Part of a small language model's weights.
Size: 10 layers, width 224, 7 heads of 32, MLP 768 SwiGLU, vocabulary 1024, 7.41M parameters.
Each number is 200 + 20 x the weight over its row's rms, rounded and kept within 0 to 999. Layers, rows and columns count from 0. The size before them is the row's rms in percent of the matrix's.

# gate: layer 4 MLP gate, 768x224, rms 0.0811, rows 717-727, columns 0-223
# up: layer 4 MLP up, 768x224, rms 0.0821, rows 717-726, columns 0-223
# down: layer 4 MLP down (transposed), 768x224, rms 0.0711, rows 717-726, columns 0-223
gate717,092,193,177,189,202,179,231,212,193,175,223,226,210,182,222,207,190,199,188,213,190,191,216,218,209,197,177,173,173,205,216,215,134,217,170,246,193,178,212,192,161,222,189,192,232,210,199,215,182,160,181,189,238,189,213,172,206,175,194,207,207,219,220,209,180,185,212,185,193,210,219,202,217,177,207,217,184,193,202,190,218,193,241,222,202,223,174,171,186,215,171,196,191,194,194,153,211,205,199,225,165,231,180,209,202,175,204,207,187,236,204,185,210,216,222,197,206,188,183,203,206,217,201,218,209,180,198,213,209,183,204,177,190,209,201,220,203,165,205,194,180,195,196,198,199,222,207,185,205,211,125,199,226,206,220,179,186,249,167,236,220,216,220,202,227,169,196,172,196,220,190,214,168,176,218,225,177,191,196,207,201,179,233,160,246,191,179,181,188,181,206,219,199,222,196,217,194,205,235,189,195,215,189,213,209,239,198,217,213,192,204,214,229,240,210,203,179,186,221,172,214,217,199,157,205
up717,099,216,221,196,219,216,189,183,197,189,178,206,184,201,199,211,194,207,228,206,244,215,174,218,197,201,204,217,194,223,201,184,200,160,212,212,188,221,195,187,228,218,176,238,201,225,238,181,199,205,203,213,184,193,206,179,216,184,179,235,197,188,186,192,195,175,182,223,194,190,196,168,190,172,181,184,223,196,232,224,214,183,195,196,200,206,193,222,197,213,185,216,168,193,145,193,214,165,182,227,214,183,175,182,241,193,234,218,224,228,201,205,223,219,186,161,185,229,191,206,208,218,181,167,217,190,201,208,157,232,169,197,218,203,175,178,216,187,183,228,194,202,209,203,220,202,187,244,182,195,188,205,221,205,205,199,182,156,221,202,206,193,182,215,196,179,203,179,216,222,207,208,173,213,228,195,204,224,177,204,233,160,198,197,170,163,191,208,209,243,175,234,206,196,219,226,153,212,199,168,160,230,203,191,241,215,206,175,219,208,256,186,198,215,174,208,186,191,211,206,169,213,195,206,202
down717,105,203,183,191,188,217,211,200,187,207,187,189,194,179,190,193,205,215,161,202,179,215,210,197,171,186,185,199,213,228,198,186,212,174,199,234,186,238,230,195,181,236,239,188,180,216,231,199,214,197,192,198,214,187,227,184,198,213,196,221,214,152,223,182,171,215,196,187,214,202,208,201,185,217,204,204,184,175,187,214,203,174,213,182,231,199,204,182,181,192,218,197,216,206,173,205,239,151,187,199,169,198,147,208,187,237,222,217,184,178,184,206,220,226,196,186,198,208,207,173,211,222,193,238,226,178,193,211,203,182,197,191,199,213,203,208,188,212,223,218,178,219,189,206,207,217,208,188,240,202,221,222,187,189,205,184,181,220,172,201,198,176,188,186,226,164,197,186,191,173,193,177,203,205,195,186,223,212,227,193,154,194,170,163,184,193,233,197,197,179,206,147,189,166,176,180,168,196,172,225,199,237,203,219,201,202,163,211,175,190,166,217,204,246,161,179,232,222,168,183,199,191,186,239,176
gate718,100,193,191,214,184,227,214,212,231,175,171,183,200,216,191,191,180,205,166,188,224,210,160,166,191,183,182,184,223,221,233,200,196,212,208,194,188,154,248,190,184,185,190,235,161,186,186,207,213,210,152,187,213,187,210,232,241,209,198,211,192,214,194,225,242,209,184,184,198,214,222,168,193,214,218,185,223,205,223,193,200,173,218,195,232,193,190,241,166,188,221,193,199,155,200,212,182,187,216,234,221,177,196,164,196,189,194,179,209,168,188,192,206,198,196,184,257,184,232,185,205,175,227,227,180,225,214,198,209,200,178,185,214,178,204,193,200,258,201,232,191,215,235,185,182,166,223,187,188,197,189,192,198,225,162,203,223,181,199,212,188,193,207,192,197,177,206,195,174,231,214,157,226,201,190,193,218,186,184,177,191,172,217,212,205,202,195,183,171,207,197,196,204,200,162,197,182,209,219,196,207,213,214,174,211,198,238,208,188,175,169,200,208,210,201,192,209,187,217,224,176,211,168,214,193
up718,100,189,205,236,193,204,196,184,189,193,198,186,188,221,198,174,220,192,216,234,192,229,219,193,227,189,193,205,229,200,202,191,206,240,207,183,172,212,214,159,235,180,217,222,203,236,221,198,195,191,210,176,210,176,216,152,217,177,201,214,176,186,174,170,189,227,211,185,166,211,235,165,222,202,199,186,151,206,194,180,179,188,217,216,180,213,229,232,227,218,194,179,190,204,214,172,166,229,208,194,224,160,214,199,210,228,190,208,195,205,214,220,148,179,219,206,204,215,223,185,198,193,187,193,209,188,205,192,204,205,200,229,194,226,242,224,204,212,210,193,206,191,200,207,213,157,190,239,211,194,204,253,171,229,186,209,211,209,204,178,170,239,212,235,230,189,221,150,172,226,163,201,212,207,189,206,170,207,230,176,201,184,190,202,197,175,225,206,213,229,187,187,225,188,195,199,202,182,203,184,185,184,200,219,203,183,201,217,178,177,209,220,207,232,202,178,172,217,222,202,196,183,182,212,174
down718,101,209,187,219,197,193,217,216,178,168,214,211,199,201,213,219,183,247,195,165,181,210,188,224,177,201,208,193,237,191,136,200,194,158,220,189,195,210,209,213,181,189,213,163,201,186,213,210,179,196,199,187,155,183,189,199,209,232,213,209,182,187,182,211,185,208,176,184,212,187,188,216,196,228,213,194,174,208,190,217,226,176,195,200,240,196,190,204,210,193,190,213,180,177,170,171,190,180,190,163,194,227,211,180,173,189,236,213,199,208,164,188,227,206,233,238,209,194,188,189,204,181,202,190,230,211,171,167,193,189,198,220,204,216,239,209,212,196,198,224,159,211,192,238,216,176,184,177,213,204,183,199,217,180,189,200,225,248,167,193,232,182,198,205,196,212,194,185,191,179,192,228,224,187,221,191,178,214,192,182,222,176,207,218,174,234,184,210,204,211,183,208,202,194,231,187,171,183,163,180,252,229,223,185,203,188,191,177,193,203,212,205,218,203,230,207,235,189,216,180,143,221,188,220,195
gate719,100,194,192,201,180,188,179,188,226,192,191,194,173,261,183,199,220,178,188,220,197,217,204,214,214,200,213,200,187,201,225,195,210,226,169,180,172,199,199,234,177,213,182,198,159,186,209,198,156,181,205,193,195,179,216,178,192,213,238,222,231,160,172,220,195,185,170,195,201,178,185,205,201,179,211,188,191,161,184,232,204,154,203,211,171,226,207,171,202,193,210,222,208,190,176,207,212,198,199,204,197,202,198,192,192,195,164,203,222,218,215,196,194,204,219,212,201,187,217,170,210,220,211,192,204,184,195,177,199,205,199,233,190,204,194,169,197,244,204,203,211,202,199,199,244,201,182,226,217,203,176,201,181,205,191,176,196,131,209,207,184,235,216,191,209,201,225,193,188,205,221,190,227,208,208,215,222,174,221,184,183,238,227,197,208,172,195,187,174,176,221,228,172,192,207,212,161,177,192,244,174,215,153,203,241,230,213,236,201,204,185,241,222,214,240,219,178,206,188,188,184,207,207,175,214
up719,100,221,196,214,180,216,181,209,205,199,205,217,195,201,219,213,213,241,203,173,193,216,178,182,160,236,229,179,244,196,195,186,220,218,200,218,214,207,194,185,235,212,206,205,183,197,185,221,215,188,184,181,216,223,198,219,210,197,182,179,192,211,194,230,217,169,220,189,165,184,197,211,197,162,131,190,217,210,211,229,184,220,173,195,240,169,206,204,176,180,205,174,199,144,217,206,167,200,199,221,188,224,204,178,200,179,197,193,199,213,228,219,180,184,191,202,224,202,191,177,208,198,205,213,221,173,223,209,186,184,239,211,215,222,214,191,220,192,205,205,235,167,199,204,193,199,235,184,206,180,185,179,229,190,211,173,226,202,198,211,214,197,160,178,255,187,175,190,208,168,173,217,189,158,223,199,231,194,184,204,219,208,195,223,187,207,201,168,182,196,208,210,199,211,176,213,192,189,225,213,209,196,235,191,157,193,184,200,188,205,202,206,222,234,187,187,228,178,203,154,184,170,166,214,226
down719,099,174,164,194,202,197,206,222,210,210,209,153,207,211,168,226,208,202,188,205,220,180,181,219,216,201,178,199,204,195,212,213,179,174,213,189,181,182,217,220,186,230,196,192,179,230,198,190,197,210,192,206,227,189,213,202,199,232,227,222,183,163,215,186,195,173,205,182,194,175,177,213,219,194,198,189,214,190,172,191,195,199,187,217,200,198,194,218,242,207,194,164,198,234,198,168,212,178,179,210,206,165,217,230,195,204,244,190,190,215,170,194,194,196,200,198,214,215,209,215,225,223,216,197,203,207,215,214,221,157,173,182,209,166,192,184,219,210,184,227,151,205,187,211,215,189,212,195,192,187,210,194,214,233,158,214,191,187,209,181,155,210,208,233,185,215,239,207,185,209,248,172,204,225,187,214,185,178,187,192,201,176,219,230,221,229,168,189,190,202,247,194,233,192,236,253,195,220,224,162,172,216,237,207,238,194,207,196,217,218,188,213,197,198,165,180,183,182,194,225,202,179,217,233,176
gate720,104,204,154,220,201,184,170,222,202,186,172,230,189,180,203,217,171,194,200,197,191,183,186,199,163,176,205,167,203,184,172,187,230,181,193,191,185,171,201,195,177,212,189,186,214,219,197,195,174,193,157,182,214,191,195,256,206,184,196,188,209,193,202,196,188,230,150,219,204,200,220,221,196,224,185,234,245,221,195,201,214,197,158,194,208,198,218,206,211,228,246,231,210,194,206,219,210,184,195,178,184,252,201,192,173,183,178,181,206,214,215,212,224,228,172,176,190,213,214,206,170,186,208,186,177,200,197,209,206,216,232,239,183,179,215,189,172,177,199,201,190,218,191,192,213,186,210,187,185,190,198,240,232,187,208,241,212,197,201,195,196,204,176,196,198,198,165,183,199,173,202,203,247,204,229,188,155,170,192,190,223,176,192,223,212,204,188,204,151,203,195,216,207,195,221,251,211,165,199,206,230,235,234,196,197,207,212,230,168,206,218,179,192,167,214,212,214,186,213,198,196,201,207,183,203
up720,103,235,216,192,187,225,181,177,189,187,207,178,222,220,212,174,179,214,204,169,226,213,218,176,205,238,201,204,200,203,198,188,198,204,243,198,228,224,208,196,198,197,191,240,189,215,209,214,191,194,199,188,190,204,147,173,232,208,197,204,209,168,205,195,173,219,252,190,177,235,168,190,222,242,213,184,203,218,224,216,165,214,234,201,208,182,207,165,192,202,204,189,179,247,192,186,204,212,201,192,220,210,190,180,226,213,188,251,196,200,209,185,207,211,198,180,199,188,192,209,201,213,187,167,206,233,201,186,222,233,206,213,206,209,187,196,253,208,188,236,192,223,229,212,192,208,178,201,188,221,189,206,199,194,199,179,222,175,174,183,212,201,190,231,192,185,194,153,197,215,171,205,196,173,190,195,191,230,199,171,222,193,207,164,198,198,154,191,229,179,239,218,215,211,182,213,220,221,185,219,183,198,217,162,241,187,202,206,187,190,163,209,177,225,221,190,196,188,156,211,211,178,175,199,226
down720,089,183,201,213,213,202,217,188,170,218,219,182,186,189,201,173,230,236,213,170,240,202,215,229,195,228,212,189,194,160,219,201,171,196,177,175,176,202,189,171,209,231,178,170,184,204,160,203,201,215,205,208,209,212,214,220,172,179,181,229,184,193,208,230,187,215,211,211,218,197,183,183,220,182,208,170,168,241,228,186,169,193,223,222,185,230,208,172,210,210,175,153,180,199,183,220,204,216,203,205,200,194,199,210,200,200,203,201,163,176,193,218,209,194,170,234,198,196,188,186,196,200,212,216,180,188,226,202,186,214,168,211,184,206,197,173,239,216,169,203,195,193,184,183,200,221,197,196,199,225,176,210,194,186,206,163,187,212,201,179,218,223,188,204,212,174,211,208,211,221,202,202,211,240,194,203,200,223,183,173,202,168,208,209,208,227,164,168,164,200,211,182,208,182,178,189,196,214,142,200,226,203,197,194,203,214,224,171,236,188,200,243,186,188,162,214,181,211,242,235,232,235,170,191,233
gate721,110,217,203,204,219,198,167,168,204,223,213,193,207,209,205,211,231,210,189,195,156,168,184,194,188,224,195,185,197,173,186,183,197,209,223,193,209,182,211,205,217,213,196,220,220,252,180,224,219,195,193,203,188,166,210,202,209,176,228,170,258,182,239,206,238,210,225,225,168,185,222,175,188,209,208,208,200,213,191,186,230,177,232,210,164,172,193,191,230,225,247,210,200,197,175,224,238,184,215,181,183,204,232,176,227,216,217,218,209,242,194,183,205,202,221,183,170,203,178,236,192,187,158,212,205,210,199,207,185,187,215,211,190,207,175,163,190,227,183,194,230,214,172,170,178,206,203,202,212,200,197,201,199,187,216,205,176,232,189,205,195,170,149,177,195,211,179,198,193,181,185,188,203,211,186,170,205,243,174,223,201,207,188,230,226,207,222,220,189,176,198,181,188,206,174,199,200,168,207,173,227,201,171,186,213,204,203,215,195,203,207,197,179,227,167,200,204,214,204,196,169,182,216,174,234
up721,106,201,245,170,173,167,227,226,196,190,168,203,207,197,182,209,225,199,197,208,211,226,210,223,231,204,220,206,199,194,182,169,219,196,207,200,193,233,185,217,184,214,147,175,207,174,181,202,253,209,213,201,204,180,186,205,208,190,183,213,199,241,210,166,210,189,189,202,196,203,179,189,215,175,239,220,217,198,184,193,207,164,160,162,185,157,164,191,232,188,146,175,180,225,216,205,229,197,181,234,196,198,205,201,217,168,210,195,216,198,200,177,206,204,222,188,175,197,211,193,197,173,215,220,178,206,214,216,249,192,205,232,163,208,188,187,207,163,206,196,190,188,177,245,182,230,218,223,197,186,219,224,231,228,198,163,224,199,180,232,196,200,193,197,201,203,199,173,199,204,212,202,197,208,204,200,211,226,206,205,234,205,203,192,167,182,186,196,178,228,170,223,201,200,183,219,205,215,202,208,183,187,211,188,178,225,185,167,202,213,215,217,220,185,225,192,181,237,216,226,187,201,208,162,188
down721,089,201,190,240,239,171,191,184,191,201,209,186,225,178,190,199,182,193,238,191,189,193,232,211,189,198,173,220,205,200,200,202,227,190,241,175,210,182,205,239,184,222,185,198,183,224,181,207,219,210,219,211,206,184,185,213,175,175,207,215,219,196,231,189,199,209,196,209,181,196,178,207,210,241,217,163,176,175,219,210,186,214,206,249,227,176,223,180,167,165,176,202,216,216,207,216,225,180,211,207,237,177,166,218,156,246,217,220,211,204,232,194,188,204,234,213,203,166,190,194,179,163,219,203,185,174,198,184,210,179,233,188,205,222,223,201,188,182,198,184,216,180,207,231,207,195,194,172,207,219,257,213,187,258,203,226,191,211,199,226,180,214,204,185,205,208,217,194,166,194,218,206,220,190,161,180,211,181,155,201,210,197,208,197,173,194,190,175,208,250,202,199,224,201,197,173,194,205,202,183,205,227,166,190,209,202,188,196,214,215,196,208,193,186,179,210,187,206,181,165,187,171,190,183,195
gate722,098,209,153,188,197,210,158,207,190,224,178,221,209,189,211,165,168,221,211,186,222,202,200,227,216,227,200,199,205,193,191,243,205,185,204,173,186,186,200,212,238,190,228,244,203,188,173,171,192,230,187,226,231,176,177,201,199,232,198,210,218,210,223,180,209,180,238,191,234,207,204,192,203,168,184,195,213,196,211,192,202,203,203,193,206,216,206,170,201,235,215,189,202,215,200,217,210,181,197,202,179,211,187,194,242,187,190,198,225,205,182,186,225,179,193,210,222,230,211,207,249,172,233,222,184,200,177,216,239,227,172,203,206,180,221,219,193,200,176,194,217,200,216,201,197,187,196,199,240,151,184,200,172,193,221,234,221,193,178,218,201,197,153,180,190,198,158,210,183,211,214,199,241,195,186,203,180,171,188,174,210,212,234,223,184,176,203,143,210,239,179,183,173,200,195,179,213,190,194,209,216,179,202,211,199,201,174,192,231,211,232,183,226,188,196,207,206,217,198,184,210,196,248,192,194
up722,097,185,198,163,213,211,209,181,185,193,210,188,220,229,174,191,231,238,189,184,169,220,211,185,221,192,213,204,166,206,150,217,196,165,202,212,187,180,169,188,212,226,200,191,218,216,210,203,156,171,205,198,171,182,192,203,189,205,171,194,220,171,192,215,195,198,181,218,227,179,203,185,193,230,200,158,244,186,185,213,195,194,255,195,195,198,222,187,164,166,216,182,203,205,178,189,192,200,196,210,242,190,182,203,201,217,181,215,182,210,183,204,191,192,217,222,229,193,224,182,219,207,198,200,223,208,198,194,242,197,198,177,185,198,199,166,212,227,243,177,208,245,206,184,202,206,172,202,210,211,243,242,187,200,198,206,213,230,180,215,223,195,175,183,223,161,217,193,185,219,226,186,172,151,197,230,214,186,205,221,201,218,166,178,174,195,199,195,191,188,212,212,195,233,206,204,213,181,239,166,189,195,180,223,165,184,187,223,211,185,195,212,231,210,228,197,193,188,174,204,205,178,175,210,216
down722,101,182,246,225,176,195,207,198,204,186,194,192,219,208,176,208,213,204,176,203,205,196,194,201,217,216,171,176,207,207,247,196,197,198,181,204,180,200,206,177,194,177,193,211,177,211,192,216,236,199,197,228,195,216,223,202,195,174,212,208,212,194,190,200,200,168,198,226,190,211,192,190,197,207,178,213,181,217,210,189,200,163,252,166,203,185,196,184,180,200,182,209,166,218,231,234,159,195,183,167,192,223,213,173,183,206,145,197,223,194,214,206,210,221,210,231,175,189,207,200,167,205,196,191,200,219,205,198,185,192,213,207,192,152,222,184,224,190,186,195,210,189,210,233,212,227,213,238,207,193,239,176,211,194,171,190,220,196,196,215,168,159,208,198,247,182,187,217,210,139,201,237,166,233,183,198,215,217,202,187,187,199,208,192,224,224,202,228,196,206,212,232,216,234,201,213,167,210,210,184,170,184,185,166,159,190,200,205,208,213,212,179,160,183,181,193,206,179,207,243,178,227,165,196,183
gate723,099,208,216,203,222,207,168,189,214,186,136,206,192,233,175,212,207,181,189,203,213,165,236,196,203,202,205,187,156,192,205,212,216,219,195,223,187,199,188,224,189,209,207,191,183,189,190,194,189,188,225,175,219,206,177,210,173,194,161,205,163,180,215,191,203,192,210,190,181,221,151,205,231,227,207,189,244,230,189,196,181,165,201,260,171,218,218,208,205,217,207,196,202,211,209,229,229,188,146,212,210,167,181,214,202,184,188,185,199,181,204,187,212,180,201,206,175,166,211,182,176,206,223,183,188,183,194,182,196,186,214,245,218,210,198,206,197,215,185,199,210,206,188,196,235,193,213,191,200,233,177,189,187,216,193,224,174,230,203,190,211,222,185,222,208,228,162,221,182,213,195,222,208,219,157,170,178,189,174,213,206,161,149,216,193,177,165,189,179,216,212,205,186,230,173,171,186,204,210,189,205,198,207,190,209,193,174,190,225,194,203,194,249,198,226,181,173,217,228,213,204,210,204,213,195
up723,097,184,199,210,195,194,201,197,172,209,209,213,237,204,207,213,197,213,218,196,206,193,217,203,198,188,203,193,199,222,174,210,202,172,208,175,202,161,186,158,195,183,194,175,219,182,200,176,181,186,172,217,170,175,189,196,224,188,145,171,207,226,173,211,201,225,195,186,196,230,185,213,201,213,202,181,204,181,210,169,230,187,172,213,185,231,185,198,215,203,171,218,187,220,164,191,187,181,212,187,169,219,217,229,225,172,206,187,198,226,203,198,222,190,218,209,171,220,195,208,198,232,196,182,209,177,192,217,220,213,182,170,195,230,188,219,174,222,218,156,244,170,227,205,174,171,181,224,177,181,195,222,193,174,227,151,225,182,195,221,179,192,238,203,186,172,236,178,188,200,185,211,182,198,222,189,174,226,202,195,226,201,188,182,213,191,239,206,215,230,202,197,154,195,214,186,174,213,221,199,175,242,187,213,203,176,196,227,221,200,234,213,187,187,192,204,179,175,173,193,214,223,197,173,244
down723,105,205,219,179,208,191,206,185,189,192,236,204,206,190,209,234,209,188,201,204,187,200,235,162,200,167,195,199,167,185,188,205,219,229,151,185,205,197,221,203,241,187,182,167,205,202,172,205,246,244,173,190,212,198,207,226,193,171,203,201,205,196,212,246,194,203,217,178,171,222,236,182,191,177,209,167,222,240,198,209,172,201,152,204,213,196,193,204,183,194,206,185,177,171,222,208,182,177,200,204,175,221,208,230,184,217,201,186,219,178,194,206,211,172,187,206,205,194,198,186,204,168,200,188,225,217,196,211,214,205,216,219,212,219,218,164,187,199,214,185,173,217,194,235,212,185,211,204,220,182,183,214,202,187,201,221,219,230,203,200,199,192,216,175,237,206,210,140,227,183,214,188,149,215,180,202,211,211,201,190,203,162,190,259,206,208,188,191,197,183,158,231,196,198,217,195,236,201,248,202,202,193,214,178,195,226,197,197,196,222,243,196,208,174,186,192,195,197,205,236,226,231,185,209,208
gate724,093,233,169,202,172,215,177,220,195,236,213,217,178,226,218,206,205,209,177,208,207,197,203,202,183,182,152,203,190,216,238,177,227,193,201,203,205,211,204,181,185,195,169,208,186,193,260,182,165,231,207,193,194,183,169,200,204,193,227,237,208,218,212,214,203,196,202,226,196,203,200,204,182,216,213,216,220,172,199,216,208,231,201,245,192,208,192,239,216,217,207,193,211,196,172,151,183,208,188,230,194,217,190,238,227,200,224,214,238,170,178,187,211,226,177,190,200,173,185,215,218,217,221,196,184,190,177,206,188,180,213,178,154,217,202,185,242,216,181,229,229,200,207,189,167,214,179,186,215,220,200,185,190,209,194,203,173,207,201,161,165,176,198,213,180,210,235,199,191,170,205,196,174,173,171,201,193,205,190,206,190,205,220,186,248,214,219,189,189,216,222,197,200,183,208,182,181,232,207,185,190,222,176,206,230,183,204,231,240,191,180,215,183,215,195,206,193,171,188,179,153,196,209,194,168
up724,098,198,191,172,193,211,230,212,238,245,179,213,203,164,209,216,211,192,212,213,205,208,185,212,196,195,226,197,193,201,226,168,212,173,240,158,201,188,224,219,229,201,213,165,186,202,200,185,201,195,176,181,211,143,188,197,185,230,209,209,238,202,209,204,212,216,173,211,187,194,188,206,173,226,198,184,242,203,207,202,179,199,195,217,170,194,181,180,173,192,212,216,198,208,214,183,183,168,204,209,185,215,173,220,203,238,184,201,205,195,188,185,174,185,207,230,176,205,211,192,213,207,219,171,169,193,205,196,208,158,214,196,190,175,168,193,200,166,182,213,203,186,205,217,238,193,149,199,161,190,240,199,217,189,187,179,211,202,207,197,232,223,231,195,239,223,218,171,209,141,186,191,207,145,188,199,179,201,193,173,171,191,195,210,174,204,228,202,201,227,204,210,187,205,210,215,182,224,217,206,220,197,172,201,181,203,212,183,231,215,223,198,228,175,235,203,207,178,237,188,183,212,190,228,202
down724,100,216,207,191,207,196,187,201,189,192,184,170,225,198,185,196,180,225,231,179,183,226,176,172,196,198,230,189,207,169,193,187,219,244,227,190,217,179,181,166,252,202,201,174,193,204,219,197,223,191,234,136,223,188,184,179,205,222,190,193,206,206,180,202,202,199,161,184,230,181,196,190,215,229,225,178,236,213,222,222,211,205,217,155,209,190,191,206,200,174,179,257,214,197,192,201,212,230,224,212,200,159,191,203,196,162,157,174,212,161,220,199,199,196,220,190,190,191,205,216,221,201,182,183,225,194,198,205,211,191,216,218,202,171,217,201,178,194,199,162,217,199,208,181,195,206,200,197,180,205,197,211,220,219,203,208,221,167,194,158,227,184,187,166,200,182,191,156,188,196,215,225,189,205,191,218,218,176,201,183,194,192,252,194,201,211,212,204,216,192,190,196,178,170,198,213,220,190,174,221,217,229,211,237,176,198,219,186,180,232,197,167,155,173,204,172,187,207,184,199,177,205,186,195,190
gate725,103,231,185,194,189,204,187,200,220,168,208,202,225,186,191,183,167,212,235,190,217,206,186,201,175,206,188,197,219,175,202,214,218,192,189,174,179,201,190,248,191,188,189,211,185,194,208,193,199,201,159,209,214,195,183,191,178,179,204,219,205,210,201,241,196,212,162,169,186,197,211,219,203,175,206,239,231,196,200,196,186,214,210,203,216,222,202,207,230,178,197,177,202,222,185,182,176,155,142,182,207,197,203,202,214,211,188,185,226,191,198,234,169,218,215,188,187,169,264,158,180,196,180,193,214,212,218,212,208,195,241,194,208,200,184,185,207,201,190,218,191,209,190,184,202,167,168,199,232,246,209,214,203,232,250,201,204,211,218,174,194,194,220,220,212,216,208,202,169,200,158,188,174,231,184,180,178,221,209,184,185,167,163,206,176,187,218,193,181,168,204,203,211,202,203,210,177,258,179,201,188,203,199,218,228,195,214,203,192,181,200,223,163,197,187,220,157,213,203,197,176,199,218,201,161
up725,104,211,193,177,189,208,162,190,191,223,208,139,165,242,220,204,213,174,181,200,198,218,170,192,208,193,207,218,179,201,181,210,230,206,227,166,189,157,202,219,198,186,213,211,198,182,188,231,235,205,205,205,192,204,146,210,208,218,240,217,154,205,210,225,212,187,204,221,217,186,214,195,236,225,183,229,227,209,205,228,194,215,233,205,200,177,160,207,195,206,204,223,191,190,206,187,214,200,206,220,191,218,195,238,190,189,204,196,210,179,207,174,186,215,172,199,205,207,198,228,201,199,229,202,179,185,192,191,186,238,194,248,179,197,188,202,245,193,178,208,193,180,206,245,208,201,228,200,193,221,200,196,200,199,202,209,208,192,176,239,237,178,204,163,186,208,234,208,190,204,172,196,201,240,218,217,246,185,193,190,193,217,173,209,225,180,192,181,232,149,202,195,217,216,207,216,222,181,215,218,193,186,234,191,196,196,179,204,197,200,183,224,215,177,225,194,194,192,196,216,201,193,156,198,164
down725,101,225,163,226,188,222,201,212,215,175,209,211,182,173,212,208,227,193,204,189,155,175,209,188,151,201,183,202,186,217,228,205,214,220,184,174,182,208,193,178,212,213,190,204,238,186,182,155,206,213,221,196,179,224,220,169,199,175,200,224,208,225,168,177,179,185,215,185,203,221,207,207,188,171,250,194,211,177,197,196,220,184,212,207,214,190,172,199,199,184,170,182,202,182,162,211,207,165,200,169,235,180,241,183,219,194,182,242,203,194,222,205,223,185,205,191,173,191,174,208,206,213,229,238,206,192,207,182,219,209,253,208,222,187,168,210,215,202,185,236,178,209,199,225,219,188,173,209,190,176,200,224,186,226,178,194,192,202,213,207,225,207,198,145,228,208,207,212,200,171,173,181,219,181,215,197,164,204,217,215,189,218,202,142,195,217,195,219,218,187,218,218,197,177,183,202,200,216,181,218,194,196,190,242,175,200,214,194,191,209,163,211,229,187,181,216,197,179,218,204,233,211,197,198,219
gate726,101,209,190,181,189,179,218,211,218,212,212,201,220,204,229,184,213,213,141,216,178,184,180,219,225,213,200,195,241,207,201,201,228,195,206,193,212,212,203,167,156,172,217,190,182,222,228,209,156,183,180,212,218,221,192,175,211,216,224,181,172,239,235,185,198,194,167,182,192,222,203,203,214,209,222,223,171,183,199,199,177,179,217,249,215,187,203,201,173,194,232,239,204,172,206,264,221,208,199,194,184,178,212,190,200,194,208,191,205,172,202,199,199,195,194,215,170,201,214,207,219,201,202,199,194,189,188,204,210,189,207,180,186,224,139,211,183,197,217,192,167,207,216,210,187,178,190,218,175,204,194,192,177,182,171,221,201,202,249,209,192,233,211,205,197,177,216,190,166,247,231,192,199,178,206,199,201,199,207,176,194,208,203,210,218,191,185,167,181,195,197,171,184,170,202,186,254,209,220,193,208,220,184,197,222,201,197,198,204,160,197,190,235,239,173,218,173,205,210,239,184,198,227,212,219
up726,103,196,184,191,188,175,210,181,208,191,211,196,207,173,209,216,195,217,207,186,191,211,172,189,193,225,219,210,226,204,193,179,187,217,211,199,182,165,230,202,184,178,174,213,194,171,172,196,230,165,207,210,169,172,174,186,215,233,170,180,211,219,180,197,197,215,177,187,204,188,217,234,201,171,201,207,203,223,209,184,204,201,198,169,223,221,195,202,201,224,177,213,176,205,210,205,233,206,191,222,167,220,230,163,218,180,180,216,204,197,202,198,167,179,196,213,235,190,169,191,178,194,189,193,183,179,189,221,216,191,205,196,201,193,201,218,186,195,223,191,202,199,229,242,183,211,194,198,214,167,171,213,191,185,211,185,235,220,216,215,182,183,190,264,184,201,224,154,200,221,200,217,217,206,204,191,207,206,146,221,155,187,202,207,218,176,194,173,176,187,183,190,154,185,234,201,198,188,173,199,154,186,146,212,190,195,173,192,212,168,191,202,198,214,190,177,161,198,227,186,148,201,203,226,172
down726,102,216,191,206,203,227,198,200,216,205,210,229,194,231,172,190,225,169,225,222,215,192,220,173,237,219,187,193,170,221,184,215,209,189,190,172,211,185,177,203,180,228,174,212,186,229,200,176,187,172,198,222,182,178,200,212,238,208,198,204,209,192,185,213,210,222,178,212,208,193,208,235,128,196,207,188,228,178,194,195,187,202,186,200,197,245,192,212,216,219,179,183,197,187,214,173,183,227,195,204,138,217,218,147,216,203,191,166,204,225,196,187,219,200,175,196,202,181,170,161,203,205,213,195,210,191,201,208,209,200,174,218,218,219,199,164,161,197,203,169,197,195,208,191,224,200,204,197,203,184,185,214,160,183,209,175,221,216,190,246,178,196,182,230,192,183,188,168,194,203,214,219,237,207,164,225,191,209,216,171,218,194,201,176,199,219,205,167,224,191,174,231,198,199,186,197,230,179,176,207,210,215,219,213,163,208,181,218,200,198,155,207,192,211,225,157,192,173,176,192,211,194,214,230,196
gate727,097,202,176,183,179,208,203,212,205,180,213,158,212,205,185,209,221,188,187,232,179,219,231,224,220,198,172,173,182,211,225,207,198,219,172,192,185,229,197,202,191,184,203,220,208,189,196,224,220,202,188,209,206,199,220,220,190,213,234,214,236,192,189,201,170,234,214,215,215,203,191,162,235,190,185,221,182,186,205,177,162,204,178,209,195,199,219,212,192,180,207,214,214,209,177,167,221,213,195,193,227,249,221,204,154,202,224,168,214,231,233,207,210,203,166,233,172,191,256,214,213,183,182,208,229,157,187,225,201,198,166,189,220,213,219,171,176,181,171,193,221,205,223,195,233,181,177,233,200,188,211,189,217,173,194,200,181,229,200,199,138,203,198,166,212,200,196,192,224,214,205,191,218,225,197,217,207,198,198,204,177,171,187,199,213,183,211,203,221,178,211,201,175,199,205,238,169,157,209,224,178,200,176,201,224,198,227,166,179,181,194,227,200,187,191,203,192,180,177,227,186,196,201,185,225